{
  "n_layer": 10,
  "d_model": 256,
  "n_head": 8,
  "n_kv_head": 1,
  "head_dim": 32,
  "d_mlp": 1024,
  "vocab_size": 1063,
  "activation": "squared_relu",
  "norm": "rmsnorm",
  "norm_place": "pre",
  "norm_eps": 1e-05,
  "positions": "rope",
  "rope_base": 10000.0,
  "rope_fraction": 0.5,
  "qk_norm": true,
  "attn_scale": 0.177,
  "bias": "all",
  "tie_embeddings": "early",
  "parallel_block": false,
  "extras": ["exclusive self-attention", "attention sinks", "value embeddings", "hashed n-gram embeddings", "an embedding shortcut", "learned residual scales", "skips across layers", "capped logits"],
  "init": "uniform",
  "init_std_qkv": 0.0418,
  "init_std_o": 0.0,
  "init_std_up": 0.0418,
  "init_std_down": 0.0,
  "optimizer": "muon_variant",
  "lr": 0.00983,
  "beta1": 0.95,
  "weight_decay": 0.017,
  "lr_head": 0.00881,
  "warmup_steps": 0,
  "schedule": "wsd",
  "decay_fraction": 0.646,
  "decay_shape": "linear",
  "final_lr_fraction": 0.0,
  "batch_tokens": 16384,
  "seq_len": 512,
  "doc_mask": true,
  "train_tokens": 151400000,
  "steps": 9241,
  "dataset": "wikipedia_en"
}
Each number is 500 + 50 x the weight over its row's rms, rounded and kept within 0 to 999. Layers, rows and columns count from 0. Numbers have three digits each. The size before them is the row's rms in percent of the matrix's.

# layer 6 MLP up, 1024x256, rms 0.201, rows 423-522, columns 192-255
094:493505454413471513552578454542538575509486532480457416532496481489460532444455641456515459550633448439409443479462482408521475558446547456499426511548464507508402561509475447521401326543461442
109:492455420447455543413499470528533560490518526518558572396393388443453447518547498473495546524506456547558592466481440459476577468483465517551399523511404448558493512492450439466541458545479457
107:440592553557653592505518469603495564449438488489461598549486462570461511555501579503517551497449525378543539587445538539513458649548486432438490544411505517417520529467507513581555580502577429
101:504531502560507563554589523450492527468523455504513456429490450461448457480522537501510448542588581471429428489559489499561597534551556478458504424484506482482496507397542573525465439563473506
097:564521488413522518417522504484602522550561498579498470590542627507476542556517472555462488448531527480528615578563489469459540535481442518556623529525459473518524520504509431514538555591523500
106:447513495512512526600499509532528494457406537478486455501395438505600494538479472621532565435344474482447450550482499533517362483517471535420501496501467480479543500482452448565568476442534462
101:515462455518459548473533474553446503523553471490536522595423468568520424488500506465458474492537515580506469426448543495481551427511441511467582533460542515499483550476534420496562638444458476
103:435539510486483549528612570528502514464528504492460370598474480403598532432438536573518409438539521509457490497458437495487499429507660451481454434522483509489489527590494517516533449561496416
098:594548572575624470552429518472446570460597531606487568543422528548545548557504544465481523485492468414466477525456574464480463503492504523469492488472574505422457503467493484572451478548527520
088:494555525501574473528483538482465501486317473580548522471426565568531514526570505452537517550471632546463480510486504469466552541423526474429514549530502525552555428436535593442555534472436585
090:491519474491516489543540551522539532564605507450421546656444543400608478434459501477445536500505543397537474496482560494499525533518504602414370511478418509450573407500509505547488483450540589
090:506456521507531500470525494468568517465644521520431497591413572491489424512449554486577516513467518474488556524568471587581468538434541623456539493527510551514482471458599538463492412485431504
109:368467570455563574448600463516420508452506562471476463493505453479486570554513563523502472461405531481362576439512495537501433453451418560430495522562562488470495491433453480547472439471548548
109:481443443509455540502514571482511498477526419502438542515435469439555563530512535391448546495475481435448428488539455533530540515452457385438439441493524585551601518449426459469433541390467411
103:411449475479501500535555587494539503495559468557519539494481475515594504451411503599449491491507554454464430465492553542531457388431490511536514562482567553443450457572503492503402549410522443
108:487454554504472444456573436495474530481542547492495507432508480534514423470511491468513529511448512536507553510572464436400498514385452488564480487409488589438510479510528440419476460565461500
103:531566464470508525577554545503531475509487482455467472448492490495487493557371492497452553518545522396619519531513564439549425530496538423433546398490458456590530463491471423526604437509541488
093:446551446468567553554576525480564506488447461451573531473527537489457499509569521461529470452522442568420592426498552521455436475468507539447466534540422451519547550481509468453495460415329594
097:528559457424467544524531463490482531443525515507525473550402517557436441545565515523476398483509515552564504506540432542565472562533407450476526547495495439498487488508417536505495456484469545
103:527511417515419480509514459452499457516377483565493476471489595424551477493538503541546461553465538477493427424479507442461608438506509473552425509567568508453489546561466540385497460541471535
097:500542491582514474478568419472487375583524385534475490459482469468522538482459423535568533424508518471486396524500483520466542534375418559506495536541469567524498453489500459506507490499536456
088:550494501572565400497565464480444502485593568483491515412507509577480413507506486489513485597445497567572544476451507572498539546518561528409493469551569436533642461501513408516518601471582538
089:491510493449475560487539496469548501474485459492537480525564536582517538446474471535489416488521519589455457469536597513525496535547469520592452498453480534425466518444485470510485526571514528
106:479456516469517523453466486523515554505489516584500475440531456439414489542491554472548454515531482528511477506453511440519467565459564438534483431528559419409489565454637506464497447451390539
104:435459422546526489413440524468482543558496593583483514542498576482558558504445618510559545508470469532526562566541541592559439501658597438414529537588447493421424474484479538519478508505401491
118:412562512636465540421535498538522519552571426466630438514445501443484554563449552487465451486440501516541496410494473497447510507481526576612463497567420570547486523524618460499505407537536525
098:564483508493458509478563391475496482423516539518497520428487493527496483489483539594492464455548522498550393526532526421535486500507495548473486459554492427524502499487589489426452387532543439
107:592455470421601529533509399488532521504487528520479479461433447582583493489499512511463511420463534443509535564512473461527585479426387433586492505567548452537514480505575544428519550552490509
105:480702440510450588493462506540559480545536465517514437457479484487488468434414537393543483483566547473467458485404515504530586498514428459471474532482548455529583511465531529460599647507480525
107:459521413386472524594479555435471501433512481483388494553542484529519515478404455548573527506487416437569528480543506490524571537450461605441476459516462498621450563497541497536509545458410549
099:483520341461461471427563450507563488462560490560474461546505580499514548432559479421465533564414574553527535495493435503402519423407566493544472528549452465543480554588517531493456499547496507
100:505587539394509558546480436534491556517548462476398497479488449516485537494486487533532514553518588482584478528561499508566509479565456478454483494525476469457479481569403465501469494407567540
100:483529465496521494440586529460518525466471519491562471424484586561465587401472492427583499445448518480536544551549575496454536472464480487521464490489578472556512442445440437586441500526528385
098:514534581463440418583506480550526466421416446490451473507505394533556486491521506571464572493503487461435619524422499496514514478427479521503497569496518494477553502530592463534495516529517489
111:524452619490513516495647526523486485548575481502515412511429440535487505510473544569443467517453545465559546428520503490482479420535507540614429469460506473559508514493489532446595432522505591
097:542516552482449464485529446538525601533459457513489490486520597499428514483531544535448458404494479560500436483482427525467556592457521493542486468516559432480485505563459516469541563462483495
110:503501567548441473446537501477543417455563491621480522529484444504429445505514489529433420486453617462518604554519493582540431556566484583497471437467472496389417433388539419474538558513471503
094:511612570454535480587392504510520488426507495531458514501555437481515529510446600576414512463555553481546488500478519449565470489523477582558480610502506429483614502558617538501550512570539485
106:407545514469451554533466417622464470407444495543505549577511455530532493469481581442500440572489397464451453501511555470551322527434490454396523520546527447464458497520417538395530472471454552
106:540611498541461467471554465519647451594441469525484573511509475476540502486448480531473566484492537557501548509561414412544559504508470451502454506502582434633494497543567511492552482450452474
098:426554495404381511493563516494452532504543425463532436508517512568478475450529471451467522530545538477568509435454437421450562544597413548558490547450491475541486490470503495438513523515501419
105:552422494531527548475466514462598591577558438524494576475539522536538455423400444506499448545430531468512490623472508451477500471516502512485531511539522472538501555484463499556482516479525567
100:460425500616561511504558509450528554453512428502555461522414526566539547413466427547530505450461577453494540546580517482560585432418502595622500452445493565507424420443570437492509512541553537
098:423483598580539534541592406411425594504569561496476547455540480377494503597514518469497436535455517463393515520491467483451489454504515507490437410554531480491511523533482527518494447459451498
105:496435486451463562495479528544519515476469489541538542514563532464444514506466433470496551585499484503465534505479482664471494570522507405502461403564573488462539560618456449580536555499581584
109:462503459489564516482508450447476468431437473423439557467496400475498544551542518555457516494514526468533547491610539497533503479534508483525520440481581468470435567512491415499563479513553395
101:491510415505389518434537472484452544441597450442592486470494489479369537516531576462583533483557485522502465471464495568525502519504478559627533587601450462536391496419536537478525441454415549
103:549484562505434508503527389502579474472445400435478410514519482533557488458480525589421554470537470560530492530520543356524532493427483575451570408433434577499519520501461534397568524497449540
095:483534524504511477564534363514576496436501546413473480433490527498484555559421491428541425454480469502491476500433388556382535533483502613500431539503511444548554419517530544553448469549473579
102:524586541496426479453603527430546570590419507560465496419437517472461578485425468491425525533477524488551447432523504548504475527495465528507542432528380562537572484549469529528582536502479492
104:532465483540514592579487498537487544521439465520530542511457541450536598443501454449597555573531536570462449437529454535399422471493540515558585365613600485513546437423522512509495531459541532
105:510522505562584476511577471508522480488499438481490509609604574462474514562547514501495523571489480553502553470400498477543437424419547474428528414415489470471460463402459520428644379519512477
099:419548429465542484543516467497546541580423580470464544456515465452482589481471492503455395508485504398527534459453465571509464415458459428480445450526458548423423536477543533535577484524543528
099:536519513511446540475430444568519412542517673523433472571522477494525577527478546523528545532459519488437530534575463577555521594536546513543487483443467488515505510516455458505553368461489447
097:529519418507533496540531546513480505509465507460512521527432533498570538545525561468606472442529566479450530546460543475470476512558448507477527432593424524506439579449400475505481495490436379
097:448469459428619524465558503411468555455416435487507472466489496498487477488446463583497458429497514574478430511556516464523490544447562537513409441550499463507414585458488527451508491482431465
098:490506466434582454506495586487535533521428448536470556517449534440549512483507454445418576453460554478560552554494485591450462548466381432478533453526621537410396506506510508564560423498491503
104:534492544463529532485491439451563598532513484573485509572496477481519477497491457462438525500461410522519501533545436476496549469497509473462423576521552482510544566526501507475523518566478577
098:525523502513501526492508371522464469520473453500566513512426478562477478562521536555559456476547559503485609490466538540550531506458584530434567474462516447534460544381556455561419517534447573
105:499572480544442574499518499508422497475512515549492438503412424504461512495404524424579460475536420427505484468567458559442452417492522463481464500552493441517456490485509528459521494600640362
102:412518590555478530488519484465594485437508496590543509562416508477536506504458508473514493458525585438439518533548462543488532539451536593478490508562481499455528547559468495526488495477561473
103:485465560419472464490458518496586471434512517479572466444457522515517394456501520500463545535511444430565374500492468412444514519471424502500518571561469481437490525556482467478582493480450500
100:520461465545552512449618439576568591485553516459555473520418532552485541542515628575495443455537487513501472445527527471480547468469459482525510507464534543551488571462539448529489439427481518
085:483462489582552512539536502538548433495529460510422519544481459497546498439494491622465504557512519570430412469428575493309489578563542410468478414474510408512547511487448621435537545551630512
086:612450541465447532528448510518557460551495555502463463507477522510483502468503544530477601490493467460577575497601536496465460473568509528506474540436572505481496521487472544555543548492594503
095:459499592550595407494491502448518490470420538485563561519488530482513492465458518560529527562486507442591417465495506516531513499464530365519538531522477503460537361489449660479531514486489505
096:440557481562445514510527446484476584547508450470485496547502410479578445493517533462501512491533502443504533465509453524574496473538385547539605483549592535471447480386550502499446498477405495
092:448421517535410471494517544438525456389509583457558515479517549605554469423439412471530550438471500547452456442492525576473553453464550470498503487506404472450523472486542503531453389494473542
102:560499475393481493503577479525437548544472502512473447621535526487450436515478499442544442481466518514495516537519547588539433542448551522512501475483543569580534500605410456535434424568418576
113:442520457464476499492499498535569527494471590435545560449401484512466417395583459500490481553506490490540484475565560507449500412516529450581531511480513593461538493552517515492507495538483436
098:473448505455455554562514402503457515427502600555460469510470517503430406455535436436465420533434455495483488483496489557455432531457550557513619583486496517494550429479553540375409544466438547
102:519422564427528500492484562487557459520568515567468601449511451555443449447490591471561569471502605361543506480568500532449493435508519556587503443407572514510553486461554529558526520493448523
099:514473557476457455486502443402533435518501606557580518506485582436542486546538503483533427574510548487461522494542444534522485510538498540519549485404482436366414541375457533620603570460497481
104:449547452601502473444519451480474522466562496535616470514420445449465455507520458585468467454483429478436418588530539524553487371455432449403554487586528514487526490542430484512458544505487590
104:525502580552538469513553521458585477561546527608490471440574493487431488507512514452524417470512525477464488520488495482556550552492495408530505529468561526571365548504520470457439541558382562
095:476457520545505497503550496509484526484502519525358459546421445504391455452490508552476513512481530430562492462479491509476469462549484482616493524601475458494520476396427563488537484461595491
098:445494536460530489473626575486534514470518513587507525527395392467539470494549476536465526538435478505531505472547515497499453564591502469409497555492527516557549545453606525546458522454471462
092:469542572511526501485533514639461512513529519580414591509570445546431492483478495463518404497435541405564561537573454539419507520560528555419474450406582544489518518413488538514426526509522470
108:474523546517509545481456454475455459595593595560569603604454552526513521459557558524486499473483462462488427478479503427513496456538441494469508496539486540561427471524545627523572483592530526
101:501485484512457490451533485639488500525493532481465511494446481501446448509566536472474485571430573522536529466527502577506505473436486561599480537543509533564482587602481422504531506584350498
110:515560468451466573539540434536524548507521506473483426477473494692462517446567404576525558538536448429459492465511440451467471499495398476474485504472471496483479534457555542507525430541554442
109:465478452524620574533522538551483520474484556503519548426437557397577576525596514557415401472514567485486517523516541473499499487553538565530447538507638512489486591486510417487491480543476470
107:415483481431450518468576466525470502513491506441475529485447491465431486542501563477534450528480449598582558514483439612563487526527508492578480540445542445564502568533440487477510485474448514
092:466489442526554559457538477552528557464479517538507544430488529560622493507460478463479528469396416552542451533477523460553467544597543435496493508469487494517443455406549544521417569536432496
109:500526520409596506521577508474385504489500485535474548546504503536525612460403503489464569543530486532406440489575415497482441456458438502461483504492462498556479459483526523607496550574530458
095:507448464510485441505539571632503551583530551472579476508479621460490546500483478630507452392509462532607550557498516489505477522419424601434514545499490565468512526461508513520522516414551442
106:524556495484552455523488519513502501536496536464431506364524549428504499418470543507572397455548485487477377513491512492467554545404515417454477548508571405469555560544467459597480496529503527
100:623550539501535343460540550463520490404464493499449489508500513466523490523404403513501460524483477552426507522507558401433569492566506477477486525476557436418477549475432461566546460468583533
107:554443478404479530590497521515570463505475448525455528411506583457493470432484509506522490426587558476542512565518501454553467449471535546501457601510567455510468457500401376433480530492480524
096:468569597559549555511510439503475523491507511485450493532486506512488504460523492524513393533513472360508463579545575433586561452478416471525434483596505457650537509548553452445473431541474516
095:501458560489493557475445467512475538515623560564581490505444502460443497422529534432535500563509537435462523518495494501515445474438420445526540573621552428618512487481467425528503529488476417
095:554378477465505465490518477474454522453515473454483481465480511432509459554428583447469384467487497500431428455547489523498555456506498536543430461506403488507524536523654496510485504553467518
093:482608583589479521443583499513428473492419522532406489451450456567483514525452485551542488540465473411464620494540523513458537553516515446569508547526538547441481525498555452473466515439437432
095:548511470598511527448572542493466489421453567515502500503545484465482478491451560442542393489420477460430459472469489544506495343567440482553435480533547375487572508494481461424481463494543555
103:488420497553415433552543543530505569483425459557499512598503466535567572459590594478553520375558496525482450582495563515544510487405580569465505565483578486503599570434409537531450520532512426
100:478518516482526481448538469601510545479532469581448555458445509472470535514469537525481549525505568481423492509556557471572474531610407441544534511505460626458554495575474498474531541583556442
099:418405435506522387512493528442574480432386530534473484483435466484493568527532588434512482473556546416491492481556520537524432503514487455514552550462515497544600457557520365452369537378519498
100:458489439417510547412502535558473430465535586548575522510534517577512571475446588535499442456521516553510552524594497571466542401552513426501649512478407530393569505566535479511520489557522552
094:426466428457466524492495506506503558544491544510438408498512505427490487562504476516428492574483590430437521521531466494510562443491430541526454434438447508510576523519518530536457533600403463
083:471456550586595503570487483525498489448422651507468498467485510431459508509400531407509435519512424420463524503500560518545463528528488508431452494495492391491553568500513514491409574550474560